From a checkpoint of a small transformer trained on Wikipedia: vocabulary 32768.
Each number is 128 + 24 x the weight over the matrix's rms, rounded and kept within 0 to 255. Layers, rows and columns count from 0. Numbers have three digits each.

# layer 4 MLP down (transposed), 1728x640, rms 0.0275, rows 401-412, columns 560-639
139148129128145127161145089142163120132149083152114096133131140166133159118146164170124165156111144143141118178135124154137158090088173162139137138155092113124098128099116152120127161129142118120127141129149097133121134135134099150149103119
152118159137093119147084089082126104112107132089165136137130100111134116160074173131122135127129142096160111140132169123121130110130101116167168114124157110108156134119123116093097150134106106117104108112118089086167104075075150138174160083
102144152109113138152098105070127135100114118122115129142152141160122094162100120108079139167134066123136105139137140164143103124164122145141162116169108147114100132132148113166125098160079095125099130114136151133145113110128083149150129122
145123133108108137111133150114124100160128132138115169107111145148130165143066138148152122157113129156189091102110120122130118144108145111122116134101142113115124124113114182165134112151148146175141143135158113150124178118109124144111110126
159081111102147107192111180091109110133125121145110122139105130115119099125158092118114145118089156141135116061150115129142091141169119135107119105124136112113145144140119139110105156133121158144117180085123133156100112126130083143105096121
126155130098105120131185123135152136126105165110145127149147138167117171125120118142102125138097098099115133126176106140169107112117122159143102142118097171125110153134156139145106181106058164104108122099135121133128133105174143123145127119
124135142128114099092183144130108155105147139162120138098119164125129113133101162086124082145124148120129136137127109111125095129122113119158115109178138165091129108124146099136106130145116149128138167101101111156132137130121127161098112142
137126097147146141163116124112170105140147124129129139131156099118120084100131120135127143124120122114105129119113125127141109109148146126131114157144131129143104126128119138115147126154099120094129132115105134108168141174095135101166145160
165124136160169111138128112074098119118145101142102136139104099170136156107157164101122124084130126151135164099114186138120108128131110113133093109167100131118103106117109136144089120112159120102132076133152110156133173078120115107164120115
130141134118117121114157138137111119135142127144136107177119144140100137096143135142168168122149100136130131135162149150140121159133133139135106142142123147141119150127138149177117106133120131144159137125155142110143133115122138112128147198
140112173161131110089131120142119143123144123149143122129117116088105092122097105089156170111129150112136120117137162148152094153127166180086168150123127120145176127111166160145189087113153128143153091110162136074121160113084104094114102118
113126149110107185117123127141121153192112152117125161139132144143141119138141154169117109154106099113156118135118096098161139110119130127106130152152087123110130062142123130137143094145097118122149160116114110075103125154139116117138087081
# layer 4 MLP gate, 1728x640, rms 0.0314, rows 402-413, columns 560-639
098130144122136114098130110153088148140112148133111119122144114096149150114133155109132132139124112101110130162135134138154104103131122162150160114113131122130161152109160121176129122090153137100126116132114152095118112095105112188157185152
158141144141113130131105129107161107169133104173124156121109084139138089138137141135120146131142119137168136146147124069115147130108148136136122138139150177109143149121127126149128162143110092144127140112113119136105131096153109113153096141
132138128096153164106136142145092149149111131151103135108114112120137145100105101161122158174158129148179117141109140114130169142106124102137131102094128113129130098126114155170137103147149165147126150144157161160128139086163118085102130118
103164120163137109156144163086123112092133110125122102170158154105131139136135096109173140098170156151159079101145116143112154122129077121101125143097114091115163161098134143130094144126111125144166101136113121137137100112114117147119111073
117130109140156145130098140128148164130127098134130171167128166129064108152163162143160166114186130154127122116138146120112157100179126107113114125139150117124133140104114127088137122132124143095095131114135195155126148123134151107125099145
096110167132140133111112136114096121164143100129123112140144135134086166098105106144114101110128127148138110137162078113088138119179114153122088142134103115139102122147136116122090109163142111168122128136135109095128116136152109140137186139
168105133104119106108152119104121107179104114133150101119109140108119136103132164100097131100178150145132168143147151184141098081186138087140122116106149146161174104084126109141154137101155142068115128123163113140103113112112136201126143104
110133136140173171099139122091075147172107121189100137143141106137145137128179118144096095117129122112096110103117172135109149155161099155121163142130103098096163127086116115167117110105118153148164081150112123145117177112121121104117137140
109141120142091117136099134132148146112142143163094114155093136120115128103141142137130137129114120130110146163143108136135131148152071138121090176125129151091099142090141120135112089152133132131096165134134123121142179122137155100119111131
144137147139173154148172137065121193116060144146086168112101096126119085171193125118106122153150108137114155143136119160136134127147103083139166183140151114137164133162129108115148140121095131126139147145107146153093143117181141078068139122
136096151080115101143126116101145134080168125160112163148140125179117110143088149120128126102120160113149133122100094096172131141118157090130099098141103119130155125145118118163171143142133091123117135120125135162150095111153107076156133075
069144098114180121101147128129100092098132164108099099113158127127106116111139120167143155130108110106121169145120128144142144113127106127102130145165102135083140100156153174150118117111174144144143104167111173145091129121146107104128135138
# layer 4 MLP up, 1728x640, rms 0.0322, rows 402-412, columns 560-639
093196123139107148098099128120160151122152119106101166132124103133126128129107099105174157138163153131103126149135126118125122122101147111178181104150127122133106120109149182157151127118099135130136128141082129082144147104169144165126129123
138133151157146112090141145152118113179114128098125121152137134102137120127106124124175122149092145141143138118110125178098184148140130137152139133119102069157083112125170121155111121133108169126189110097144164129122133109150164144131124139
094099148135135149113126099133122155102092114150128137146117087093162138097160136145074091140137108110122143119108143126067130115151105139137129128136094123149156157116166153123141124132149168146075119124148132169130132118169170128125133136
126098134163141113139082163122122106112128139125134101162170125170145174156120160129132151122125106159159110175170105107150149078100102143113132127119109109138137135099165128126135134149120103148106124109084144166167103124097152117160150149
152106155116093148155173134152180123137108095115132085133092133180107165107124159155128125122129105116176163101163071143150129151090160147146105128064093139134142140142190094167126121100111132138129127089137088124149148107135107140154136112
109161120091140119079115132107127129117110180072103124117147135105167103130131131108115135116141195171104113106155106134115088147127168107110156101128115137154152131115135141131134134129136138098132115073106116122120114084110130155099100161
143105130115101162104114140160110172115095123119106077082128151159147167133121121137136098126111122127101120144107101106136109188136110168121094123146105092096138100128140110111104132085104087174160136111123105115117139131141129137127134116
117132145146113054120107117134132132136129142109104107096140116117154105100117155171153126123137143138109132174109151148121122143127133114114123072106151105111167134140106178073102141137178095144170165125170136103102124158138132138127130136
107153122100162142110074132108128153113129131084091115130175145109129078110124119131130127112125130117107116141097104106137147098098169161116156090101104113140139140085135149098103157120125096114122099124171119097117104110161094137192147132
157139143182150115126090133138151105101111108141140126129122104115161121130124100114134163133145108116134141133068140116098157105094091124147119078157097136117170116125137163174129086130124081107121128111117107152121186081119112118135169102
086133067120107144114130089104111123128167132142116075188138132148118139165184171144125129103131161141077148132111152158155149083096139123152114142166159120135132148164108133122139134128149112110128106137166115132194088119124126143170122140